Each number is 128 + 32 x the weight over its row's rms, rounded and kept within 0 to 255. Layers, rows and columns count from 0. Numbers have three digits each. The size before them is the row's rms in percent of the matrix's.

# layer 10 MLP up, 384x96, rms 0.113, rows 334-383, columns 0-95
095:163150155148127101146121196173126147130104148104157166100114103068111137122162141117068175160154142119135194111139140196142069121117102107153103151097101090167128092080122144094120143168141141087132078083120087091191111172162097163087130061120119115111093170094161112070097136112183102097
097:140136106121114133106191141140113172088137092132169082116174189103146090077112116132110117117114175143144094145099099093100090196145141133116158160051091111122131101192084150080076088145123092130113136137185133189163132142149119198137139164170113137122118119102136051122167075171156144142
096:087134150124103045074164134151116093141118136156164088164137177131109150167139103102141120114107130094165088183122135108150126156174128103116157167170166127118095127072116122097085166186095132081104092072115157198101079165140086128150092152129100101143127152084161082104180074150177146152
102:122158126147183122098134104150180093097105189103130147113158099113109190107141154136138123141099109156111154145121097151104114180129101166169076129085121127103163104194075158060122099141100135141121187117210159123103063138084109115151088157107133165112075098159105085157119180191105101142
093:079158101151117162124101083178117155079170175096120134114093138179131127102128111104107113120129123158102084112137069098164131063110115120178140104120109140121121205194126151114071114101117136146191160162098156151182129099103173110207098133083128121149119163101151149199174156126165147096
087:075120130174126126128078128121169104104167136136159166120129131069088165140104099134142082156096166125098126207144135158151196138136108139160106122183130078115151096143182122080089093157087069096097134146190183118130116136112168209089121156118157147164086118118130145135192162114101091128
104:110182111135139083164109117152065154138127165126173067188162094149118112138143116109163171120188210141127071116119174135104130094106070072175113125129087164138132129080126139133113078129130154115126138110162067115128171110118125081112140155148091090187125193092130137168170116107172108085
089:153102131122156201119158138123093153134165140066124098065148160102138159161055134151189124166073088101137086111087053145150145173121152160132136153152126110118107091134171076131081165163099140150164117106112160102129103099066143149189127064159119129084143154116122144143154173143148140181
098:196129166150127147167146160177101147143159114105117137096127065077107064091094104151121200159126075128159122063130078111145146129141121138116194119130106136110071170154090158164139136162192123098112146090149138181090110113103071151095104114124096159093110111151190141093110092097116131174
092:124140135143186114148130122030116120192107126133173133174164116146160152108116085098176093102158088183135116155123140179144092112053111155140120161127147116106107148100125136099070091131080176126078192137163093132163119094108087114130120146161133119164088145090111181194123124188152105141
094:119087081131135087113140101125118192111125126079167108142150101084142133096111120082094125105136067164127131124098105109159107131197119128070101149169087136092143146085067148141138099183159134112082122203096092111180110183125201169107153158172147131141095165091160103164132104117176168110
090:092147118120098133175174175131198073082135134162082100156094166138083148140109122149103077098107097135120169123114093186162089155081150149128078097134092147137126157132092122187126149148087139172096085173098156145126146091131063141165139102093081138120120173154116171156150148104206171125
109:152066145117161098137155164176167091093132156165156131086114170089095196138124118095104134125180113142107189108134058150123172120118118114090123117163114134159083125111178109134099074108119050152113130104100182146076110179117096172104153126184146160105112103118171089152088175126139153084
097:107148177096131062066139128141082129107101101134173071155107109119140148152119119142085125089150128155155119119141076118095102078120158145134134101123132142126090106119120060134089054130148114105169103108104107138166178193195189199115138147104149194148122156099112126131190143170183112155
100:156140101119207136183151201161162102160174112044174162124157079131173147128089096123110116140135142174098107129062090110145117123088161097140129126155129160131120141064121146086078176108137208090142083112147131152116115102104163119131109095138062136098130120146093114147078140156102101146
101:169144136107125131123137096132168141151155081079123111100190100160118085128126133166152134046169111167122189073173153140137174089118118113127088176080133178117092142068140124164094144134116064089152113075096102133053151154111174114132120119161127100111124102115165113172089070133157178141
093:086124100119098137145078104163156134111157130083113163098086141136159170137180156120145148105137114138138145162089154128102143136168079137114136125132085175165068073157112085155119158094174095108121135147128160105117171167087130081107109221164125069158092132088162210160081185134117095134
098:133068151125196111176134112173128159112117158108087137156127082079121127098120089178147083126097156112173143092150175139069131162111166192085102126072095176187083120104094123133070092152161164154130103097128130104131115129144076144163157175118149062107182133089082106126097132148124118139
098:116040140098100070099140163129125142165148151165138139168141165142129131126175099104122150071173058184152188089133180098057092080128131140118161121126074112140178119149162107117109097146102115130159128111142115167160164114109117097095151157096135124137148188107117095124145209160133084173
104:106150107163115124156104137112156135136179153076178132079093127145122182126165144076149125115100114090184137160152119163154097146137070130114214147095115137093113160173070127122121077098080109098137108145150087080142108146089101125072096166123059178110159107137119185179143131176156085148
109:139147097113155113073105108146154192093132127149129124105154145149144164174070153142120154123096122089061087150074156156168145090081127161111137158124149092155162120065145205067181060080113162070145128161170155119085117164143107129194126105162126150108119082139119148132146147162114101142
112:113171110148079087104120128146124176123154165151127109043096136149121162130113076193128098137130118127112150106097136158127123147151113114096074099231162140135155144128155178160115101130128104105109116087110108154125097181112173155097198147120131152142055077109186058147139070134147117146
096:153096127188119107158118127134087080166114105162135122148149127118125124143102091136212089108156097168114178157114065069099106153134128107179133079133105191215084081135097141094146150087176158168162142128120075122122145101094135097163170093102138114113118148149064116150137137156163172163
099:154048157114139124135167090125121067104130121163094155161096117121148129161075114102195078121066213147140145120136127163148105124162118131157153123108157138107126137093119107148164075125121069202113145052175121079111116154083070147187109138121130171122119140076098146170109128153127132144
101:108098092167141114048111151122130140165147183118189144117146140125112148158169115119180114164199148136146158091126146156103135159126143168161130129093137113164123128075072062163122152071081072091148155140152095142105117118093096149169153101153053136076139165128150182091164120075088120137
100:110149119175168160180162122094157138129119153038112064104146152130132111152110118139154122052095105119125117099152244103143111112068097137148108162150090143149138099152108133064080063125148142118077091125152144159118118133133163110146142104107167155089158146110135126098173166193118135107
104:114092078098130132112129051125145122109137117228146126080135099146152103094127129152190126112175120126116194055127164115111119143091174105098115104165085128150147131161164153133120106141055165096173097137153134083091104109148104136110164154126082146138104123170174153173096092179088118177
091:131174161131132119133125131178133156093093193114147069166173143123115196117081156103126096144055124119108125172168082137139123099052114143157126161082154094122082158123105127177078114132174109181152116167164150148100145061082123110120112110135084114096108165152112104126192147170146094167
108:102059062157173122134166078082183171063114116142143151134148131098083076080133098127133101086125152112115138107145168132175116116167175171154202176131144101148093179087094109142144104115109154127180112144144118128149145154155060100132105100158083115141115152123059144150125153103177149155
090:085131114184157103146134154141094139172140159107126105108158141103128163117112153124120078173067121146130093136089067085170156159080123095196146133088174189128137149134101106163052076172135122181141134157152130130152148048108103132160163105108104122151086161125116174153142160161058143150
086:205170145118129115029091112146110112163133141173068152078146088117110135133171144092122112081136115120096085170143175170115107128050181128141103091107164146131078125091162104110101108113126200118065162135109131115105124161139118182098110122109120110111179174120132147131128180114164150161
088:190149178164111162142148161082170146076169157101102084173093149169158141127122130091065130156084114192115166110173092115122091092109157077112149134144159111170137156115146098152124086173141112140132143079091124099067124112105082050169121147175165122152125097089097161142150122155096164127
107:124105092103165140061145074164118101083144177077133097157148163118088176081111183140094139100118129169096144094158183178095156128109154173117159092172125143164142123079085127134149131194109137099128091101132124139149170135118130204074077118140154069113198153107095113128131120162153112135
106:096167055083123130112139112127140166023101169115171143123110145054154077139115084131181122076106092096140152134147152176137119136091088113126090147095145128135109124093171141072114088130141142123200104169173108137175125146144099133122138117179156155083150150173095131173151157090155115160
096:175094117097178033105162117126115185106173143131132096075129123144177169140086163151106078144072070148106128099108114153157116170084094165130149154137144166153117186114073071142131146155114163113078154122125131137143162141146149111107136108161134112140110192166144104089121164193110126066
095:094138136059130089087172131151090142133199140100128193160093185079132157078109118120158120129121104166141084165104137132100132105114165194146156205096080165145173131073091115153112107147122141169170134134116064110114095120108141078102099120121144165102125140144103155107160210142160108133
099:130112135105132103130129109142155178074142089101101146201147105131114102076172102155126161125088122151112144078142169207109160119140104104179112087074133113154158090117117140176119092170120136087161120084117118090116093136213107152165142083096108176162169089153187136128085117133175175094
103:170143093183115059084143120099102172133145128200133116131175084074138177129099095088133116182128159132161142160140092103157198138111113112109081134153117135156096145155163083171127070171106124132137121138080130093165137091126158075111146163113109200137160141164115151121085097191093090135
087:189135169088128150056135082106084148170130122153113099104172097106168144089106146124138109154101111116140127085118074080120149111132141146102117175037137115148168135093082101129134119158132107146118141060170164079124150143076052106111150161158142103130109140093207123126146177141153160080
094:075149098119135140118170099164112202128142100124156073119086123105148144112115160132123161119096162143123119165184191095162091132108087167148157113104110169117136155147101123047116113099122049174170165119107169166080127118130073156163136151150123122096077086129122148108132118138069094209
091:115078105117106067081160152101120101106116161155113140126155092159104160162167130120160087102083093084127167121125153166167119085129142117069172153183100136154077198158183137098036177089153122112135075151153152094140099102102152126154105090138128188154123149189090139100144116129147129139
100:150110136186154154111171137161092163167139133147136095071117117072081170095158096141159159144164169039101067113155179115118144106083114108151110102123171127157133147122080119124117120077131142125074193159128101113102109153063153094145081131110097168128143058129139139114167178119184141130
125:051103113113129080153124123135162159167165133199157086108197095181083145116155092135157095086144110110107093136115156154128096154168130095160204105061121141151150096165113097132138133128162156108141152093114084174111148125152124138163113121155136136114060115040205106127111132118119097121
094:144145134069148102137127097135084171133143094082119189136114155182116074119153124155104085084133090133129086138099172204142115117120166130166183173154080120144128162107174090108142087168180092151157080133097150109110172141123125116109152129074159127151110091128166097071164147061085166164
097:164120174140085126102151126134158180097130090100118100195142166091105135097092130118096175125143187063132137127110158123159165119072117155170107111130079176124084159151133117081109145118148126121111091153124106145129148107092068099188165110111113245148085101134100134148129197130095131094
111:048141157158159172110132095193132141163167165174155139148130119124104155155151111155151135154172117086118085154091139160118165152110138207130157148109127147163169164084137115128105114116104161117162092022106078081143108092081111092105129139093139177104126121110171150089105096117176100170
113:102122096132103127138138097150096181163145147148137147140166157108107124126154094080099158151163123120122084117083140195076092117167067123156099133136138094167086112092152128082072152157127148109076110111108203192163140118202090134100128156113112151121120104118179101191167151210164117131
110:100104093082135102086156101123153108134184115132119136121085105089148121141177057188152141140134138123056077186135161112139092153099125099150203152123101152073066152211137120138112114121111156117126119100150154140128188103151178110118146130066166104145137105133169124166108149105176105186
090:144151107176127093096095084166132095129181130164157134119193139169072099111118109128076130103105108109169075155061134135135136132147138107134161119149143165198096129141164134187091106168109132109133067154085130077111128037163156157141160097184144141078158141111122127155127072183103122124
100:168111158118178108095086140153177146126155145167132065150164152168072154124133116169145192093090113103160126147149104117146093100126149142111184079050147106129157070146086060189120102118108133147136153085096143125068098165152106083109173128177123101162105132122148147135109163099186112157
# layer 10 MLP down (transposed), 384x96, rms 0.241, rows 334-383, columns 0-95
096:077131180145108109129173091088140106155097152171117096170131161112102122167120146170142139123046114094147121099180126104156125126149158108146189126179148168134075165176097112122089125160140080120138123133133151104068114132139145122167135133118115154054068054127183202084083106114139148141
087:097104154118121093165119105151174107144158138102088180089075112126162165131127128112132137187076120117093206110170142101136177104153132099100142074194126117140092134062170167202208135091130114049128120157113145136127146178119150133092184155081104109094122151130122138096127112106098129129
092:145116097082181096150070110135113185117108187105107148081115133092156139137131162101079162160126151111100141088108175113059101092087079176090109159126154105160161112158123193163176150130185149157175134104141132082124046122162164105149133124072126096133149122111159154169081154110110125119
107:177137146146063136121115188126090170129164101111103096132095146134161107174130060131127121090144155084150137141120155174182112100095117072099165092127135135136162158107159073177131142141138126145125111187065100133181151076154124135117147091144133055170110133152119142081197056084119153130
094:156150139155137106103136185082144115160116103108103110153125139078118151123126138087163143134204123090167194143102192155097087134124151106058096121125195129137133110110137106167155183131109104163047109167179094141070105144072086136072165139180129136133123149148162096110127098123090096165
090:156130155101133172143166145131154153179094157146107123135118151200127078101096166122104166143125085132143142105104086148099083122125137090094137202113134184130075141161110084170122166104146187184176084117050095136131131095122133083108123102135081055101133136174130125124091073161135177124
103:130124100158151099140148064160103123119105093136121134135070122123177057146114105081152122123088109153146181121095147126132143145195132157067091123161151084179225152162136118107122089085123086155111101135123159137089157155143186161117129071172130113154154147074145170124059135106121179127
096:132138127137109100161102104129154087147113155171141190172070107164128119098192091095071095106182186124117128118196175167109121109123098105103140138089122176162135212116116148118154078077123102104122132112153099155126139166176111148072126190091120172125109141160131121081097088139082093111
089:125075108127168179169158156126159119130153148082127128161116173098102164148133084163146112192105149131113115111158150136113063080133110168122134160140073165102103112120083108089095133089134124154126136113082074140119165161188133199174154073139106129175158153134037118100128061140107155101
104:062162158131048126157159123205104136114143144148077080124114143146090135135151138162112146157049154112120130149120106065115161130183180097184104110111120123144123097110118163154178127100153090150152091109114157110147167166138185132175162085095112132107160104144133071073112124052129126139
090:125175187126096142103087097127133143123149151135160105118108150138123127127138075146136151101125143186137115135139112075144125125122052119129132142097131170157149143149170101132133188106172096101103116098165081171139167077157103135094198137128071204119114086161044138033166147150138098107
091:097083158128177085089140109113133177164110155069159159073121111108122093082147165143178126171141179120133035121133131099102112090122103104134139154117171143101145051146187159069152092136161106120145180062184127152169132184142169148121111131174149147109117113113119139106088109130098107139
106:138156118122105171078100119102095106129167097125144144108070171140169130073130144107124140110056132110033190152073181126089149160208147130173041127131165110129100149153081101130143153104144155152175091108146086112106122134156106124144129121143126137124154132171155156094168133171126071145
094:136098112221111111209108154167167131164138146116086147118122083074170107182101103133102081147127094172133117126124123140114099127104160148064115111105116102146160163134162136136116170114176106151049136113080139143072103129136191098131147078164134130132151132101138108180135089048147155160
104:114099172129087097130123085104135164099084130184079083110076201135056163151153085157148117166113114076113113117170160187132148143115081107099153150133148127145182095133143146172146066159152076143139144074160139123141155132134107125099179157106120123172111139137068160079146148121131181075
091:089076067114117138168077115096161167121156115237133145074172111146136198098085146137123102154117098108078106155122146098136101104108102127100203168134153123114139126123103103183111098152091074128114146163150134150098111165152130125123071130145207131080108143116199125143117141158129138147
086:144122098138142165103138111097125154109071140105135068153122173155128138153098090134110120182149129130142166122131142073144105152091107079138170090176152075118164152109152143135107098201103159178080152102119169112181079051120152142137118083117096088106151148134102050178157108161166162181
092:172154174137111172114134142057163061128128095129144073156133146100111151081112133118085128102165090133135159128151129182175110157095082079117158170142135144134145077109138106133145131186114095059156129186107144111114115155100119146109120060140201082135123102186069177126133152102176124161
094:107112073141131098150093093148147136158103146143132123114133100140085130100130136067164127176114058157137126081122140070108125157175152137119067160076121077106164113174182125095184077142169098118112191114135144149092162139111087106176174139134151159172118157198165109089115168070101153135
102:112137176151125119169155116188076180107098123133101141131138129110128079097076081151100142124164152144074063146129117090111168141105178153164087134127116094161153082077181133136118129139130157146122143096075184129123155136150174144122138138204153140130110173093036103084129166064128143098
099:132131173158117128156139130139121067080150123106159127112119133090081152113195129136154074079135127149193195114156095138108174171136116073064127132135120171084098168161130094173066154141121111187104131103132108172197130091092126119091160180087112159158129130160082134071108127153114114100
110:116097193109120149168062158142083101139120157116057125148128107137085130099111170110158115135148160100125062143144136132121114128106140157145129071092121193117153110155074173135092121150099161088163154090166174100154150139187128152103130205101138191136089126160076146073106165113080153103
099:116149167106171080093168192145139194086228155094119086164132130138138133107150082071115159122170177118145106120115156155128159090137130100103069178147119094116188143150135119129160133142128072105153142123132128125135086146164122114134061141109151126166138148104074155066132104093073093089
095:096183117146129168111144138131144186189121127088159128079145124143122099069154175138120164121154074093151065089130152133085148103076114133125103106139138102140083104144126121115097167109067208091153104179106118189131150127176150147122183121154162088079148148144120096045157147145106097110
101:159106160097081130216179127169129124082123119128068109143106126167075174096128173168107126123097091085154110153123135143140137103071117102119141157104130174185163112143185186118158073121163154119153107056127122093170096127150111103098133139042162132147120096140128089156090148163104159131
089:089182104044095175155138119124098112114140094193135175156177130144126149155136127117110122098089121101046144091117129121122152144172168094154140128104168100087089138152143152184138143092116126139183123174108127152122163116123138169109074111121085053137108123103198099178110078092180122151
104:091125099169118166177136152040142086109133136104123120154111160122121141140132086100183113087107124150088161099103151126118125091126109075133078145147102128102168129136100138170142219136120139115145105104123175133118140136107081057113135098156092166120095181157165173067151148229127161150
120:106136059178143131111167101125101108155157111151135180070095131126157092102108139124111079123156141083179109127084130097126127128164145128120101111135161149155141107148163106089088158142097149120079142167139099117165103160112107152127136159085153145164102109153255180145081114150063134107
109:127169178145071105109121168176111144083192100116128115100081089138155143155145202145112142147132122159168086132089104179115177164124069051123131096123127159144167093178118133149108112119169124149104128083098047144098138113128145196083143156147128111120160143162063143152119091115090138099
120:157165047106143113107139121149195132060108118102159123100105131154105138123137187129134117080152137069141210159164163154101099099146113126125092110119116069107105142147149128163149175105125143126138156175141140129095131117065163106128125114142150147113127099117246090148124069100175079125
094:121136068112124157088104113105123104094114119140163099157094135137136148128107075144102164161046123166121092110163109138177111152165103100133095214124115167151180163104142104133178161116134063111178120091152099194093133121154104134140190166160097124124151082103167119129203098121119066107
115:059131075084141125126111068187102113187078096175128176080176103082098128143140085176140103097132137089159130144110133129140187136115126160142104116133108149130087086159103154109110158110105160115122142197164160178153139133141166187096159139067101101111153164178122120113075171108134089114
115:143097126146146190134162121107125168138092115123132134133075171085164119120115222134159166167131151106171124114119150137158104167122101062138160147143129133133108077177099114128119115089129052157145110129131156149092191120097106128160161121084124000106148134156101123132077139134098134116
100:115122255172096116153114142170157092124124090119123119168179139158079163165126114119116156098156156128175106105111096119116148063131155108122157079142122112168119144137126170111076113130068135174040151122117152116114145115147127170151131147076069095098121102155088132145170103181126139092
093:100196099146119171145167132091129126138127158143126135159134128156135106153174120099216167121172163088139067130171088115163141141145203099150146073162144113102094061156114192080142110072116082120140086122159132121069115123091124129157160119125124148080111117111109113139088147073147083181
094:120072142155129092167144084112149122141051165141135107077162085143149093180115174159142087122146164129125109142144103139053143183128090105114180103057145121147121135119167154114123085145153156085073117101144133168162184098100148163081124160131142179117150099151064170114060149118143153134
102:098122176169136111126134090143146128171185132130090110109032077142159167134160102115158138037133133111167100146121106153103089151129159166138139102143131108099130137135101089114161117151145081124158158142167181090099149158111088141114081130159175141139171046101144130177088067142141176085
101:125183109079114168134125165137151103125152177118143213141086142119132114099172140131127143116085091137117167086098171195115054160080147145119143103069144112132126096199137149104159181070136137125123120127160076109098131153134111139118142083182151090163129074071086144102125139108119121193
086:040117095136111086126190147193129169116101154165096166146048152109130143161144150121154112073197102120161195110165184190150104125086088110136124110110158112140120155135087148114123183121124129147161116163093108149168109140114169085117099077169105121118136088111093170099105140099106104127
102:138128077157132113127105159119136102100140141095165129098199108132127134112089206146082113116179130141121117059091117111093197098150153115120126150144155084118099139123124188151128141170118174094056132136169121076132118177088146085103108187058152116182110177143127107166171115102176124094
093:074144194134168170117165129196121157115143114103121115089105134098143037080097118150079213171144134136156079124132146120140119177085130110167085131118101087141184111060092111117167176126047158100138149129113091168131176169113125142158140158138120096114130137120142088133149135095125113143
101:158126123137125096054138119043154103163109134173158135173095096128148090148091143126130125148129105134110108143113060108059112168146094141092161141088170162096146111173172081047128172144142077086137098102159123146111148128182137172127163137105151144100095143199112137136121130179194111139
125:105176154146172148168142117187114121106134178076190133126095108049155165097105106128129134190106133112121218095151095115128110129118118181100147150127062138115104162107135143099147117091150087103124127201103166110049116112134117102085116124098070128115152163181174149130172120107099130125
097:133142139146139137105072125087097135066167149154108072061141050134073125181148092109118184158138141124184159130165091173090187099134042089138116135129121124125136156151132109108139115149134114066098146101112106111134157182169124096133150138142136158102138140107211146096162168128090158160
115:041113082123187134140087149143078135179134145161124154130119097124196127140128133080157107103085071174129116144125097121117066118168129127145154093150177138137105118173104120156111074150135162093133128143157181076096119137163152203097108078150163079112162141163128168141078064110141142122
102:174174087151130099130102142069109094140164095103147187142124118124110074183128149130133141072119152091145203094153107092169101136123122078080051180157099109129130094150117112160093102167166161145109149191186162159175107123115150103140130099164155104076104127119169083174137150123095105122
116:113099084087115104104177102135132157195112162096083141140170120112139102149099169147145094168137138104119135113106089161066088142103148167125064126170154137155087147065123124153046139152126165141106167183113181172115108121146167108130125153112157118071147203116134094106110105191162076125
115:119108178140132149127075178196161162104148081158118101118087127083094119130144055111152151154156167102137095128135129144179167146086163136133116111206131123158123096116146093132140142126167138124169096196133141059082087101107143131205063118123139096078078139122183105106115087158126131127
092:091130141103112125141161152110149166091067127087096106084034047129170116178114129145125123138136158171103200139161104162094161143096102156103141107162102131075125156125075134124152111138111151176101155092191121147140164185105135117104157161090063134144141157127171096154078174123133114142
100:113121156100080084172130065118096095145088102119134150131118135084157101184135057181089102164155161107110160132133161141110143148169086115169144120158089163120130142091141120076159181150107134110077150142142159170161093150082183198135092176064170164143142137129123105142093126125061094120